python train.py --num_hidden_layers=9 --hidden_size=512 --num_attention_heads=8 --num_key_value_heads=8 --head_dim=64 --intermediate_size=1024 --vocab_size=16384 --hidden_act="swiglu" --norm="rmsnorm" --norm_place="pre" --norm_eps=1e-06 --positions="rope" --rope_theta=10000.0 --rope_fraction=0.5 --qk_norm=false --attn_scale=0.125 --bias="none" --tie_word_embeddings=false --parallel_block=false --init="trunc" --init_std_qkv=0.0305 --init_std_o=0.0378 --init_std_up=0.0436 --init_std_down=0.0436 --optimizer="adam_hyperball" --learning_rate=0.00598 --beta1=0.9 --weight_decay=0.0 --lr_head=0.00582 --warmup_steps=385 --schedule="wsd" --decay_fraction=1.0 --decay_shape="linear" --final_lr_fraction=0.0 --batch_tokens=65536 --max_seq_len=512 --doc_mask=false --train_tokens=582500000 --max_steps=8889 --dataset="wikipedia_en"
Each number is 500 + 50 x the weight over its row's rms, rounded and kept within 0 to 999. Layers, rows and columns count from 0. Numbers have three digits each. The size before them is the row's rms in percent of the matrix's.

# up: layer 3 MLP up, 1024x512, rms 0.0436, rows 446-512, columns 320-383
# down: layer 3 MLP down (transposed), 1024x512, rms 0.0436, rows 446-512, columns 320-383
# gate: layer 3 MLP gate, 1024x512, rms 0.0436, rows 447-512, columns 320-383
up446 098:570505450429509571608491543419484548464476487475424482475477444529531563545481493464496486528493434492513475560504510517527467513535489566450480468469480554549527544526534491481491500549516529
down446 097:459405506490493532501556515500418440549520618543526491530556543481444497393432575496461431436473547471453534492498510476517530543532514464561449553487431563517518535466565555458453504392482483
gate447 101:413611521432548528507528426475554469521537436512535495461496594434495499489411551571435538504578454448567437429527442581485408515485468565476514385540438459548478597397449448577423521477462490
up447 101:459490429533455537532555498518531415557470481430490420524431586523542455574535478506476541481526470417477452442542555414466449599548563467389569429498570493516477401592427553454539459459459509
down447 101:508551532481482525439491524558524499509505545425487417510563555478578513432518491444497515530505525422476508552627517526474520438453594545503419445617501579526403436567474591463378512403486469
gate448 108:403432518524430445403483463446554550468492487523416541495441506483492497551481427529489523527466400498424470481506503456537504488560470493470393551582487587472500456496429527520415484449526493
up448 104:509528529626543503470496481530473501495419435531489539533542494558567550553444579492590470500505479524509502507540509460467397523567464501440443537417507494530482555443505480507520517511449460
down448 105:541539503534499591490486508561487566472546519619591504491449503446498516501394566516619529560561501428606444495603497561510424510524507548512533481476571447508525488455504546484534462493510474
gate449 101:493502488556491539444566542555483507515426543492520526491526558594460547554500494524547531522425540492585505499475583510554471452471428489451436518479454522590497474493498587530450531440482447
up449 106:548506525496513594449541490467524457471404552590506531471417466395425510415625486488484516479491592494473546431490486474615580521474508520468512600531533443436435456486516498542503542597401548
down449 105:496547490480511584486540560447582491534495529481524479407467588510489571475446487491485558448577498535504379490578466442580522520542535552551500534502551548413455533545482492501556528551471569
gate450 099:439497560469556438490459468417526509538595459501483510381515550486598435504406530533530508570570487528536538494528422456509432589514442564478545445477560533513601508528447405414517452504509479
up450 103:460511522444414540441534477528476604593495514536493517506575503468476455530500523514475525464397515448554525587402523536444503534548525497509532470419513515527451485482478526536355602447511479
down450 103:494545573506443514588443421399545487546426555580449489479565528579431494523501490492437503513513435410607534545446505566449463439511592534535463584543456503552387566472480420495532428463528547
gate451 096:408570554464447438508538450467439488482480389582501519564497501433508507611499475551525529482550532552543570540393479499549548553427468396483465541529430447471562497534538433542443521370532505
up451 095:531624515457466456469533553410491481457513513549429477529405458445547467599488492488523500465481450440512499519523509488562520437453506465464455502464439451526476353443460519556544478514503513
down451 095:437477510517490553498489527487483434495514532537410380532445506510486499511617505495549516400576515547558482506518430521529564541471574553463528533561461558516450550519609485457512508493449553
gate452 094:481521489533489473527586438447551526481572453534514588535543526435569462540502470529468572545516559465486500470462405484568488495432464453510569494620502559493529517488507466444517508546531536
up452 101:556507524530547418498451542563493483454510527627454451485471466521502482446530466459441440447432565445399483494434546458479502474433504436387472437481492465435524430492515530572520441472540542
down452 101:426573530432473468502413495517553459539529561513545479520453501519526549387531644398406474497484435559556456454481468465528516552521745555494426540503588512558483529507521434612362524536482528
gate453 097:499419433601592490460474525489483553518514521461471499493487540555455538548574423549551497462440470456430559532420554475527450545507424560428437486533566475546483516480497415523430477533485517
up453 095:463438452449527510485511425471505494536520573506513521425488523545534549501553502499483421502479457488409515535496484526551398463515486521516554577447505478367416473495518547573392604483451561
down453 097:541477433534544514520526499521543527461516538460499538528456533559388479501504532417507483450503451603431580405428525459526581467507585609453479512441409513577594535498518473588531473486464476
gate454 106:488425570440481412521500450506497548519498464510497510424579583561454494450488453568399527529501508509529531404537493584417485441565455424547446503563496476429412567493477469472512466440512518
up454 103:533469483448507495509400503532478479527474514477512472539540547561482395487427534486517559482500539504526473510494480474520531419526492541484456573465487536531505385444524551523428495549444439
down454 103:534464497473487491400529484509506521506560472455510552489407468470524505520468454488464416542472526518530515508423447472589485486406421588486541517613405442447529555465527484469412475464506533
gate455 096:459487462502475410476490484422485496565510504457460405517525508452537542459464436486459541498432514518514449502516459470420491538429496471461577453523503474451519520440399547483439495489445445
up455 098:447416535451475518494504462486490522549534505604460531505562541606500562560486461505580490554501482413519484522460484478466470524482480563456448394500537516472454463425515457530517435501416503
down455 097:468454452454500466593486500467482465557546531553495526477565609413579510550588436451488475448460401573553442493475530563474422467562498494423502494480426561494452481461439477545498481543487462
gate456 106:456625500516417518507487493488517454523464512496449513556540449524448473436487467474458389600518464471498531461490521584508558419495510426505464539472466527542500544507474416507490554561489543
up456 106:517567494556423475592436428568476473527485460431441532504544512444430528489490550514498408452594567537409416492517441491439490551500460463513524423573574467452528523510543518489441535477505420
down456 098:500463432569533431569452490477453488457476543538533483598504499460445439569422530136490475504503494461451544489498510480497504458457816480465538450396510491485459479549462537544513500487501470
gate457 098:572623466529522437427483501460511534514529601528460488518618568593437498473519579513456464512451447510559480501420507488426479532493470516464551377496498509398522485548510423478483454427518410
up457 095:606488500450498402554655449396476565477567465478515396527531545505561523522410506536512473487488461426552540503514391402494482530525453408428582398552535455482528520541349513403517468447502417
down457 099:532413521425469438481501598515533485581513472478485497462566474460512455462485515415523516513555452504507449500452429460528529454529472510432455455553457565455455522502432543471506425589466523
gate458 099:485582617482455388509425377481459563604508471548521464527462579506597476494489524469514527498598556483527447480441433482585514594477489501507553442461468427459454392489400538524487537509584529
up458 104:551504535523576463619437481435515551486540393544488509468429597542487539418526491488579527526498524381468510547485457487483548579421533521566401525525516468510475510522466425515492491481493578
down458 102:544511583398542509512504527530592602474562424483427545496472508537548503492472537325573483458515474539476467578444547423536488361639530524489515455442466481417440444513481589446468522581418502
gate459 101:445449518466511475448518543551420523513439453505499461438434486380536434515474381496498528379406496597463435570518516449442518495405487542519471494496428598466485521497520502513518546423451471
up459 099:555566460505415432449465454460367446584537465505442353514459432593552460629485524500483551529453450419490479510473567548606525469489452448452547570546455454553474598468558470428501513446600411
down459 100:478520441440533544552484472447450508501423584492413548560555436533457509532558520533447440506551525513534521441538536505460524537569486650456506501471459468521565403571477504437552446562482576
gate460 098:595528500513506520571422525498456475538519397514506552577531458479528380546509406533464540449579533548443471507455444469579476500518430464523576442473480456547459468479421460539452532408539543
up460 098:521554497411494477445493422429484560448534384549507484635544528472539483465418494477446535540507489481486490475513487506510572565512524575548531420416416526496509419517477409519569463504468553
down460 100:526538520502494547519427479526470468571495545484571523521442478523500489454455543504443430515497472503516446399423476553535433595538551499415510491498483420414492553532468568535484470407458496
gate461 097:493563595469474460420547507461519450462434520441586522507482544439428481451506448532514491490438530481485481466442502537387529478538515488527490568473494485537531467504533467503526561451447458
up461 094:485489446565594541439477494565565448427461468558494584509484469518501510459573511485490500465550449473404454538440450637481400407506502550515555494505516502457566532513429527464525455494447479
down461 094:478486572582475555444521579684415463517446469584514391476474396556517566470481485503482472565484518485463577453452467440467555363534561348385579594480443537387569521499492524459471503436468600
gate462 093:425469528491470538473548590523600471442568433568486509555481551480417551493452460553623482451414558440414473511535521587525552472531455393464527364501472549437509500449481491535486435481456537
up462 098:455530595456532588531508534423525479551559497583502503516530497462447455492604607518533539537451534537532463519447573615525434517510513422534456477504555541521522443545519493542543463451552491
down462 095:544497438515529600427432432592532560479559488436470445503354490490518506543483482388537496495559489481500500507449447533486479485506699553492392634473495526476514524431431526474487492431540580
gate463 109:502444548530527517476546571559477537592527490506415567482516437501538531504516475583553532412449467542518490549445545507441457517478422505423455418582501522581470539483577439474517501421545511
up463 104:514486447554628453509515533486518512533499445458540510590473482466542544538446582532439574581431472422555489444604477444504459539458477418536472516457467493429566507395514457460470535484489434
down463 104:477430449539480631567516507439513483502389489481529497532457511630467540543577525566498445528469494492546473503516432482516477523567464509474415470494475371427562553584459479397573561444430454
gate464 100:474590422517573408481500441476568511513508498514485556426512573467423538501565418534532439560470504503486492561594549495494546390506500477465657513521568456434491398512443514553536544575537433
up464 102:551532564479501450413484531461485521543463538510585499494569427442531495565491474562447557491374506500492510493582432434539421519513458445418542569515611426586516571506493537414457517572457539
down464 098:565419547466530433433565416431587560466537491522550518467464531441502621494490498685502470474494505552555544594519540529535512460507261459478559498492514484433600448528434474437546493524435494
gate465 102:501495610492510498484548444465553561450491491526445509495496537428498515597511534571597521523479635527494512425478588657484464513532423468457424497470433440538478543360465457488437397561422544
up465 103:431541539431422420476520445528458547524502464549537543486485445493450440471494572520564534412429501524517505413509499524438524566447501521448428481490461479492394524472483454544437481421494647
down465 103:525471360446528434551429537499469487513596601458511428546537516533494549556468533549521485480486461548462469520435564526460476451420417515552560432472546516574447524539485531475494368482436485
gate466 105:486495473435496425487480532577483492519532494526494495551451485532394456536527460538490477477457512516589393453387537490500473533464536477441421469559561419482471486444472508453551521497458510
up466 101:491605519456522601556461519413518491581450575483568502474500519450605558537446540536445454441560408418505542413598513568550511545409467525516515535537469504490488447477488545497536587493438486
down466 102:414487500468462399534515484509544485420515529460478481491499439472418494535504521558375468533542459532499398471442545539491404549491405443491488493540587497427578422494460538403497442567511487
gate467 106:449457494644515605488529514507513596608483498401519478523510473502520425555536488534521395382458492575532427490492496586436432467504448492400555398524455483432526507453524492533484394365483473
up467 104:544484512436483493492536393477416421479472559485456550471576454506522499564598513533535552394541497564488478417585531434409527570571522452454514509450537500489543516508512508498502459528567492
down467 099:547490531534544464522589560530606506466498499513504507528556466433556525466498448656487560451432577554483508451509585456556416555527331509499398365560452506440525473456514404512472469485483533
gate468 104:532476609439492543453530478484538498503478507559529452534538557520447584496538480571490576509490501440457474512475563393447404495490432497489490461400469536509381483474483516427397434502492521
up468 102:481458489448550511470553576491588552572504532499555389528553453592461547431465471510476535487495452492462541417574553442466579434543512466483541517511590498462573613472477419550493574521486578
down468 104:537515502436551506557453555421476561418463516471443434541460524510406567500476496410474546512549508502519503527519527499515592525520562511433452498525394579533473464512470502494399504506529485
gate469 101:416461551465445516545408497530434652474587509474510567480444538472528497487585509542450470582506526596516517506511465561574530571498466519456466526559369543570499496503473389496446528517488475
up469 101:514527585604571519456501453489549452576393458579568440568474516447527470509594446543502465468490564460459578412522445464468442443572479631489474485501458353482540482441431542471539431493442540
down469 101:456418460506509523509524421513590533418437476523472463533537425578536398629581446577500481450486568525548489437539478554490451483509385615441478401492415498468437475504529514460479505518453538
gate470 093:511488547569438507531432546409453501540526488477483518465556512449515531511446632492514440481512451509493570489497414501518537583514469547522506439457540550434541432447453487558476589526486593
up470 096:524511520542479556447512566538584497600469452453514547380480451501548433536455452465592556527547548466524485445542461478541573487563538495451566501444452531517482492497469525548596476436456574
down470 095:511450421495535470529544495535495520525449564536499483559512524424497482411431514505461506441416496483519471548535562584452548473501540395471543472564527591512551506544396496516440532506484405
gate471 091:452515473485510494474524571516548449514535528603591511582529473541551520445477461414456552604482477450505498506503485591530489508477559472567485462532491504473462456535509556495554532521465456
up471 092:423528482424514490472553467507467563561475427507500502602467578521501491505358501508536452545533454573482468482619559431473578494417511568558517467495473554457473507585539502526486502432526535
down471 091:415544566523463468532523629509449518507452579516487506441494548509485514500556412511535507534478538477479514502443469427473386448538444482541576508575521445468494453486477486500475424569450488
gate472 101:469533432420504555552588492500513491418486486513433495459533543492500540585496502525521523485405567477480442469493513462503503499467461536615566439449444370514484570430520518491397576494531423
up472 100:456429476553506485423552446462488498503549532505540469591499533516514497484463494496459460478475449473390445463545471596428449468582468462423439497529446537442539460523485474468492424569530527
down472 103:534535551500497537574562485538518499525508442528505527566499386534482445565599540570414416512507471543545424650494573525505503423435469512549541473625428488575497450483571429500452462542594566
gate473 100:430413447507631548563474549560514589500454497521478467499478558564567574548512420523468534511465597457555482500470467495544493507523443536379528488543501495513545496548631441547468459549525540
up473 102:442506445513572444437389473496532543492564564520566537381512493493397486533502519572523473472523479480435567472403473540490553500499467477402488614541575447508433492455528581530453480512430530
down473 101:453438454494473475399480592539459520485521526538491507502463496626471536464502535603415533421554482517595542395516549462529525561522529513482553487483506543483558513458525514521470474534457574
gate474 099:482531483519493510520486381513535566522555550499528525565474562488462524492518484554550452439494520473506528543534542457430492415513511600549479577534469462535368636422486466495456536464444558
up474 100:526409509552518613633482524515510461566492403465441430429478531477504593551469486537491519566465469480518528432459458514461527522537510445481522500480523482615489543541550586561531461508431470
down474 099:459579490538588488445427506478501469495450534554434510505553586465509551552479526541416530479446468560509539504450493573405529444505427572564388537419478462418510586432525465423555542516473518
gate475 106:457510527446512493476484496423469515467551543470526547489450480529530480458498508561526516548496436477469555550541545460477551429504394503458529476451474434536554481473575445501474523473510468
up475 101:510491509533415439585497516462550550416519503527476464584496529487567588494466487501534429400550487452475462518430439463459552497549495501474460484415535502522526518516544488556457552489565510
down475 102:506504361544492419627544401537545549518568535465522556491571414632574505534561468502452579560470378530464536451470566438496505469585534626405450443504399535528519470480525625511479495457464475
gate476 101:460590445521456490474488547464538550508499449487521560553543504532495413509485480512398447536474561505486440485478447473501492473505461501450581418574541510387517383438437441508477498506434466
up476 100:547519547559489467512526446474606495566610541447588485456493453522528482556535465486507516533521451546576543447531522529515478538456412502573537534537487615566499527442534567420465385463439492
down476 100:546581473511449524430502523512634416428555444442590475562404472421512514543549374488478539414516533453503504485479455532514451493583435444487577573527436565466513449515530541502496514485531515
gate477 102:455544448613487429418532468536516494499494515531510511540497479569472491595476527523521509468511492478528435546517607588540497442434439535489452441429546471544484499475427562539516509549485544
up477 098:442497526489449462474533484553422573549532398550469478465388474514481542371469554489498520468572524506472484639548431519552482506505505549520411416417450573506483546480414543520467502461449395
down477 099:518496477505505459507499459555450500472486469516497484511641568512603580441510493423514410520497422524473584534530553530403568541453523456565488489390510550606471536544482464433466532452469426
gate478 108:521498534478594448542459543467438607533448419604451441462485488477431504509452427602432477482500490553542492522532510436487552499578404511473485442513553547461439474323458554488365514527551515
up478 101:533532535462520510525497578544524574521477511435558480417419459497528489448534469481608544522424432500484493445439394464462574580500508438477407540582509467491420480561540507474498472554493464
down478 100:542519522419489468507455559499546546527471512551527501601548489516505463471494459541551485490588445466447490490530557538450503472498396524409521576534451463567502481465475483463434426480473522
gate479 097:554491535416497462491472556408505437528490471425529532505499590581558543581562429444393451521490490559541477424478513514539488551582548541471548507490486609464501453568527478471530523445517531
up479 101:554525555514566457498440435455467566455567515640502464487454507560471523537477450506558536476543497561533558441546421533439508443449490576492538578472507465471470472489453519482556497507440474
down479 100:521472456573426573553528503562520436490469404487375494520553346523527486574548431412436392449486380518547483429489531546578578503494556436478472555531476551447551521611519550594425533547531501
gate480 095:485534493438558443464456433507464516475484569558546503550541410554506510437506478532497558529498503611560450511507459439481538431400433544475512438538440549480572441501466533522505512501466423
up480 094:489505526497523451470518578447492513562480481495445430372445533490490546531439513516451426460517562466540557520450490411516458507529500476597487511515516432489465508511434512546522400535567455
down480 098:404501536474600457472592544522476458461401483431518517501536482517556468470534501607499439506434558575555551553534519562402515526514503601541548407467442436493481469517470431502536567535568470
gate481 109:509447513482529524492565476507610578443555567553484493508486552513486453468553560587505462555501526523540549514563395465413515475502394390492524450503439504450477478517447530499518528484532593
up481 103:542416465434480529539449518443585466513531480516477401518587582519538552521413530502538484402562465549467464477426544518461567412400490519539489403531519445553462381542458577488431455595417531
down481 104:530477556429503537536522534469497499480497492472503450510510561517439545344538498551541516505543491427418523500536485451474506483541443427416442479454419569474530455529375517560568580541461488
gate482 103:493508484534585482539536455418496510451514442523509538534550540513455470529439475561470477502460490560571380520466468489596489516483414529450475516527490491447473527431467500413395515596441517
up482 101:533475440544469477500514439391578477503458438588507483519524498549491555518539482474480461532506528550463443415540481516494480464544466509406505506552442472399580522512557425480521458485385586
down482 101:540527405468447497466481456463608453498525546417524460425500458502512553495542477536427525444495604479601557565448508373472476497555427464526556514518575523554532530499570425557553564464513505
gate483 093:505570470523431493576454524407488475587532468475571606501582500514460490475572471523529467523475432517465421576463547474451507519558466474457559446504553568492540561504464436398482486418537545
up483 100:556591476467399571509463523433428486495392431494477493536519436558519429540488525409509487616508468536467555506623559539594455467507571566445500536546561563586593520506479475406500431517504481
down483 099:494484445457440557550527479531449497443558519472514545466418499515560570478450489405472533451438555454519504514504479468473541473361566500587529528509507471466554411528475537568379561629391472
gate484 101:526523516565461559552493447514527487593573443480512493593512585544500407530562506547530465503488500473563450597551483584482555462490493495455444474441524478540549513467443554565495455478459366
up484 103:491470432558493451476467424458417454570524462501486544602457519459475553548582516496463615558527372565488424576470462492585576403457489439498513540559499553463471401493536528445479463497459464
down484 101:465403480452385543477530566405541398449495441456479536507477567358513482511496512425551559540436452579435572564514560484452524438528607578518505480477457562476491434463502497479514453513484447
gate485 098:520453548571553516489455516455505514620607527550448600530514449582459429607522544537510458507450600484497541468513438581554456489503433568545584492587548467525451414493453447570512488507535512
up485 099:560496567477462515529537425536375590448524558335446519453567493540510496531543545494485438450428436449421613448489499483502579485483544500442525526473554511552450489471499577517502426490523542
down485 102:434538499499527512539581463478465486416553548474485496500506476452484467520545594469528505519492398539569505497564482517448590546479538404526595516434454483469451617489508471461592487463479438
gate486 110:519564524571541545567483554534486518452496561572570534479454577501533485506591547513471427492500516450490451542546496537405530530500432492517501515495487482516559484512477480531532464505479459
up486 109:494578480474478499533503503543493478506409532565530539514472501512494467465543439522468531543533446554512369652586583445425553463490545499428515471449467501432572478580546390495443514433493514
down486 106:551579526548507463520501466440520476587539504505557620497563512483480430576452522367439559500559472464548449537457525435517561508477495508531355429518479523469511558456532497622490538475492542
gate487 098:489490513568450472585548502516568454578585479484569483511481584501497472588418448495411492519448576522525461577469550537510494554426467434510584494503534533550419515511558388485442457488522593
up487 096:545402526433344555480534532531474453395480523516512443445517500474511481465418505503475422496524561532469506466526494543442531498439561479473548416558536490511452487482432479490553478522591491
down487 098:559464487436491474487555532424495502478383448524528456512395428547490529364498399415524576469520520540507436504551490512515528470444592508552498521507533500448449489408433480543478446542544447
gate488 102:544560533635526442505479438560496507482511483606470591449493555560518482417494488568465394529478563497415450407548464514484441453522437548509515502607532545499517536574525414454493476579552464
up488 100:465578588480547444511491531437551457540530531513549504419512519491516497526603495498608400503497484486546436465471476436502485543570520452508590587527604443525553544525604528511498571584570493
down488 103:571532568487504572491503464485519484551422557518456432536486504452512494582558481497405568500468383504500495484509540510448520396557546469459557485488475465434518451443476465528451533481517376
gate489 100:536416542519439521378553534510544442538504423518561581549467399510472449545433486540514466521447473509530506507438589511515403403506449516470495571469509514479501494468494554466491498485531454
up489 099:553442492493463446553474441540471448425519404462471473583530502413524534588492615450554493519557466465458505476399519479511505453517476521452560486502589449510548484491392535522504466584414494
down489 097:459548465454488589499431459544499575470580501474497566491533520491533689501476510483480463506387492512537540485607496597479503521487444423526546496498446544477494576386582497556489509566493483
gate490 108:462490486526595579513462503478539478416488477487480480510578469449534539418560441535490381519495548528439522487434561520470349536497464532418499546529462426504526548539450490615454494484542480
up490 099:518458432504507494427439526491473526517521508604471592381546585531505504495491519485482450523487495462565498534517562478465468489504519432572451467458501492440442553437419505504527462512507372
down490 100:515610512502444449437502412551522517563499454513411565471505512503582494473489436476543471540526516513574407450486496512461470570524508502392411510565538474528352666493498472485444503582519575
gate491 102:520476535433538540525560505482455556464448512492503499520479527586436448582495483546451418463550465552496489472518461533395526503521430509486573489485463547489458566600548490510500503431370600
up491 101:548448500413493454482546565497538516456509507436454554602538548486492492550509442508517557602495501483590568484458494482370474445542499448485559441473474497558468577546422486413500526441419449
down491 102:488467437511581473506550537461571460530506484467407481581518549548485486453446447532502503496525541426566510464444551486509464518512553523412562446550412465566423590499450480505545484502532446
gate492 099:533548618562433605425491559478467482533560424437578449533472571464412507576493462511499506575537475548565553469476483607520509518505447565497589473450525486477480508611563542442481584457548521
up492 101:472409575431518618435550438494412511569466461452479513521497432592454496506504489550571568464435554466548549454463506485497483396531467498462478485447470532511498569517574499427528516552450497
down492 102:489573434557454446591461520464561448512523476441449523492569511517486504494444493405425502583525509515496452455410566476570509524535569492518465436457526523575437417474516536500522464609476468
gate493 102:594478414482469601473531556484507491497496474503413672437468560598423507521547505548533452620487493478476503511472531583535552485492425582493519476476438474507481543492591581568505539515518469
up493 098:473523556435580513537452585500580483529523501551599458472540450472522448428484479498390484505474489463477521587411582462464456470642510457555563516546589553459528494592464446510549571464456509
down493 100:473440517485352479552431465434538541490604578488503562496595478520423550471479499387462487491524476520405501484551432540532497529505683423467449453540471539553584537547491462504543451478537513
gate494 099:501583453571517537509436432606532555537474531563519528500505602567406513469523591579430404550503469482513593444507514483462396464463433572537499481511590522436599450487421438459454476461500541
up494 102:498418534458432474471538519533526479560395602414520462499530576473485516509496525521468525503613456568550564531476533413493536543566503485499542567550573523496446557518481479572558560478459457
down494 101:539448504488447562530480352552591539529449536430552537549568551501474504443420618520511491482469503448561535452549448455488588447576490599570487526552476433435465547429540466559515550452522551
gate495 099:418527521536556504517524468463525568460487495595439542545498518449465507480516572528475484510464520441537519527485461537404427539470436542412457432511456421395457495549458506565382504545547453
up495 101:540579509516515549533551537449458453512501463528540500475443418457426480490526535511487556474516469410572502451610541437546547493510448476588561546481475502415476593421596479477522523513473468
down495 104:480435408457473510503418549462504455499405497568504493586498461557465425489512538471515535575506478508563552507489555561504512509437452535500438479538506415501436520405532478518452522533510473
gate496 098:550535537545564537515554552475511504439424469424523536481450590467505538483472447579529526510507518466436489535462587495447495481460481444508521472546451555579456433505550449491567431497537461
up496 097:472460537462556536473571475572517502465480464415564538548451442442476527473462549499549466508439493541584394483425495536498552404515493494575484585524526542528495591460524459519509524521498541
down496 098:456468390427506458586500520522521581443577625446533471464532488471542503532431500400454586549521565508535411510453513541503540477525541541477407473528516501493474555480454498586519473634491510
gate497 102:467500448407482530441550477530439437530515372535470468454545425570489542632477345584456476466494457505480554491475497472444571550470450456508589390467483613457397466525400495480432520429487562
up497 098:550545389469576487548508475487522470495589503512438554567544499603534477472489425524484454515469547509562554510480549523510403473510507453443544602552505517550386496487505489497519639420504522
down497 098:469564613525462459534439510494526528538491507635529476497514541528529528460512548503505525474635540546559479524470476570513487460529526560460442529472449535475416409460510456478542535552522539
gate498 104:418469430469449429560545481437476523632473426553477569459543601520584554522490494519549475538525549441511480567351553475487434459568456635525426435556448439478422457515539418451484444522471459
up498 103:542450441567440547542432556432540423540475513414551585455556462464509541433437617431477496477484438461528578512472528513507448538563532481482525481440529500510472473521535404373556415541434425
down498 104:523453422440477447547591473484522433474556598452537543542474415529553556322536545496486438392531499472509463572466457559467472525583415569514457479535494517482531432414513481538489585440483541
gate499 095:498489436564581510455512539643493555526504489566409500507465507446494424477461433567503467422504573502563446556543456503483507450426437516503584531566575455435571583464470470457463567600446503
up499 098:553519542519459463452562579532466448557594408591621454441524516401474512544578517487541538499612572531509404543558500475462484500443506418465530525516496490504470582491535465519509558476436528
down499 101:579474483430495445550460537495519482566554508542532488529508407512484432549534556420541605444539455556579503417476590498547465470464553454495505516487377529450458516476481474461485501483566493
gate500 100:549514625551456460460497450463448507423484481540547479420580483486540526486455470560484524484474516437480499402510480417442497442554494486454461487484513480535475522475521513509458446527450504
up500 099:429480439511555620441529410526514567527485567488391445495505509456502565491426424476463524521495373421456491522530510493408596466601520494500471515553537517480463530526580452525516546533422483
down500 098:528451517483468482452437494486396647494477510467479557462409569470484502450517449510561415559436480566521445539487516546522445508445561475480459487531504550502464486536431515550627514532448458
gate501 099:508515559543515562535528497436518494571565472490397467533567508529490376477565452603459399659435515455411446502490532575517482490621453537479412465524463560491446507618541512465519516522507464
up501 098:524472518523536503537496456465491551560463520593508562499438474531485548470555490447478508479441492395517472447490475545493539436587489446529511526517433452455521501496463495461470660521514530
down501 096:535484516493466545491532450454494569456455596656504494457444412448520532518533493290576535517496472581538504480495490520477508557452576534478490506471494483461599497543515540502413524459466444
gate502 102:469547543487510539502478527444448524509513495550580529439484469566558525565539534506573544549494512501555435572477519469571588632522458463431547508503496583409477458567497508403461550479549463
up502 101:503438446511515434526404466545415520533424521486496574595454417584378531469548503488495502466484502460435519525343534622475560481526511507501471484516531475560553503550545565590470515519411617
down502 101:549603515578469461541427518485475521448477569390534544511499425486506427498471413389398368533451528483575475502506460561446498400430601557575493407478541527475441450506520613510505448414532447
gate503 105:517463450470476453566519560411514572584465585422559674466566545543438478512600452588434479478527506562521518416463504544479417512488428521479477425518550447493498450546364497500401521471515511
up503 103:571571446436436443522544559548542438483519461529505527482530493460493528500539481491563481544437566406507522500539477601535582490443480465438494476515479522454444412482501407460494469440474520
down503 103:567513482588527516531493441547534557547388549506483453520521576524383562519498506499463445532452494514514580428421493474472458377496518544544445557475501446427508511543469444502515500497528573
gate504 097:526578468537441599455560463467538467574537480436476525545502470572515522455550519536457446570498502522482476568543601460516492517585493471520582468485499558539505476561438543483536484410480532
up504 097:585514562585519530440491508430597501453480479543558519389544522457432463495547568465534417498494514641626490611533497578472443428367506522457495539564501485535484486569513414432511491575509529
down504 100:466482514513462454627394525543525503487573467438474409535528568545356509574422503521563499521476513509448483535472520533528508466560529499505497463600523429498450410554444466575402514452511498
gate505 102:454512508472461421428435483485448526502526548521583609479564587465520436465505544494501543500524541549435489520548439587428447510494482557448404508481403472566413533591472513455529576566470516
up505 103:547509474596438514468505502494581509464471513457501511485494539532482517446439463496592503517488478507484549437476510397522497496462505506449488488485464466515492435502475565429475473501528472
down505 101:567514517478441467464513424585447562527478553427438478514476475517540488601574483531489407585441518532464458519441559528499475402458444522392459443485469429533548482435486530599533550429562505
gate506 097:504525586524498589597401475437576535523590432479540436522566546519441553517509453549658430558432460545468579524417546519411541568444453478425524473592539491533499420527503502540509413546516428
up506 097:468435499318523529534575566474458573470441508518532497550518532491432464570487541534447597522434461526530494585504449514461455443449416507526508550491477483496529503571572466458545543576539565
down506 100:530478515560521485461605606506525563541591476546555456545506554574529538491461447597497614425481458476518576494595486508419458426475342390529505520538439459504545553498424425558429487467467475
gate507 095:528514465399450486532456422517566516554462494486515420536560537522447335522586459543461499546483515450449477461463460521509459414492458530511455466549508517521518522480442468572559469501390505
up507 099:507509483488461470579472453473522441466568484535477525570555463516459537452483474461439497539489415513443456535520499526506499516601486494515414442496543510481510509540467559487550494429488521
down507 097:451449515426575447511581407500525439474501474507593522533590575496533546456439522368586393469594452555454442515500531497524512542504700459471565441434573433454465569502508488464531580546524601
gate508 115:438583490531437543459544472496447506559416596455537514495464478549510372450549478532490469504460461495522501525544510490465446491535444458506577472456342519537537524542503510460556531404608472
up508 102:473482488516443469477406402470531438494508471512454514447479454508509542485589519476462510528482486591505546483564522455580547557509497507602489480422438500457515509554457466535465569501515539
down508 102:431489556442547557478490531423526497449442471514484565419518438516545511501552427329470448474425480466497453489509534528509541505538741508453436528492524460518564484560589489433467450509520514
gate509 100:529464551447473558481556500492492522441386482511411463504584625495400508555617446539596590575505532502448459385460448455476487434454466486453456466466422516485437401406479466497531454533516519
up509 096:510444428514534539528461484592551446597467488473562516507448538499491543531477556505569461536535446493455412420496443474518596388554435498571579484464481491432455459515509507506453569555587423
down509 097:566511602464591460526447475550489397518492458593536535528594377541446424477489541547554526438554470572522471527524516501480480459487401384606437473558523496524473438515514427604545516548503499
gate510 092:437587478508605538483447534409614524459469478455461417495480552491601549489512579479566423429552431509509446482487407458416520657454506545519513541517537472459489476495546433546517486536606415
up510 101:477476566562458434487554491558521433500461524440579565524416533437526457540443521512545585488549472516561503494433456473550482486423510608509418418488422490564613516427445499411465432452537447
down510 102:518463519430461374562556484534507466446479490488385505493495502567495478468528480514404422494501505533489548533481555546497491525583498492496438400480437506484448476459524479482575508385540529
gate511 097:474533499585557499552504598621484519494490557504473452535502466511481464507533513603561427497482508521542527498473406532496545444550454547486501505475382480417510551487464446509540473437544516
up511 097:443441463527550508506452508493468509519477487549466510531478538567493547511476480513569541474488529497500525458518431558612600508489543472498606565582513495529419463554483516529533523521479545
down511 099:444411474504503472458507470463534455538504446560554503587562529541530526471455492513458516510522419529547580490487513384486401505479595517494574547434484408406404501524486549498582511488598533
gate512 100:458505459424514550472538517452511532567474501481552510554528580521368541527468475601515488582494528511459517433589481415559519457463474445540464577505493546505543428425549526486564379518525458
up512 100:546474531545551501453592420470545485441476560469533543569499574432459472633503459454483501418451518507516451516451470491459493507510484545571536454446551490478465383500484523634490567553368475
down512 099:585482436432506404523577477436623530447442525555491518513524567510466497572504514436512462486484530495547528459506559494478510448559511506506431476499486462529482431496511481417495445484459494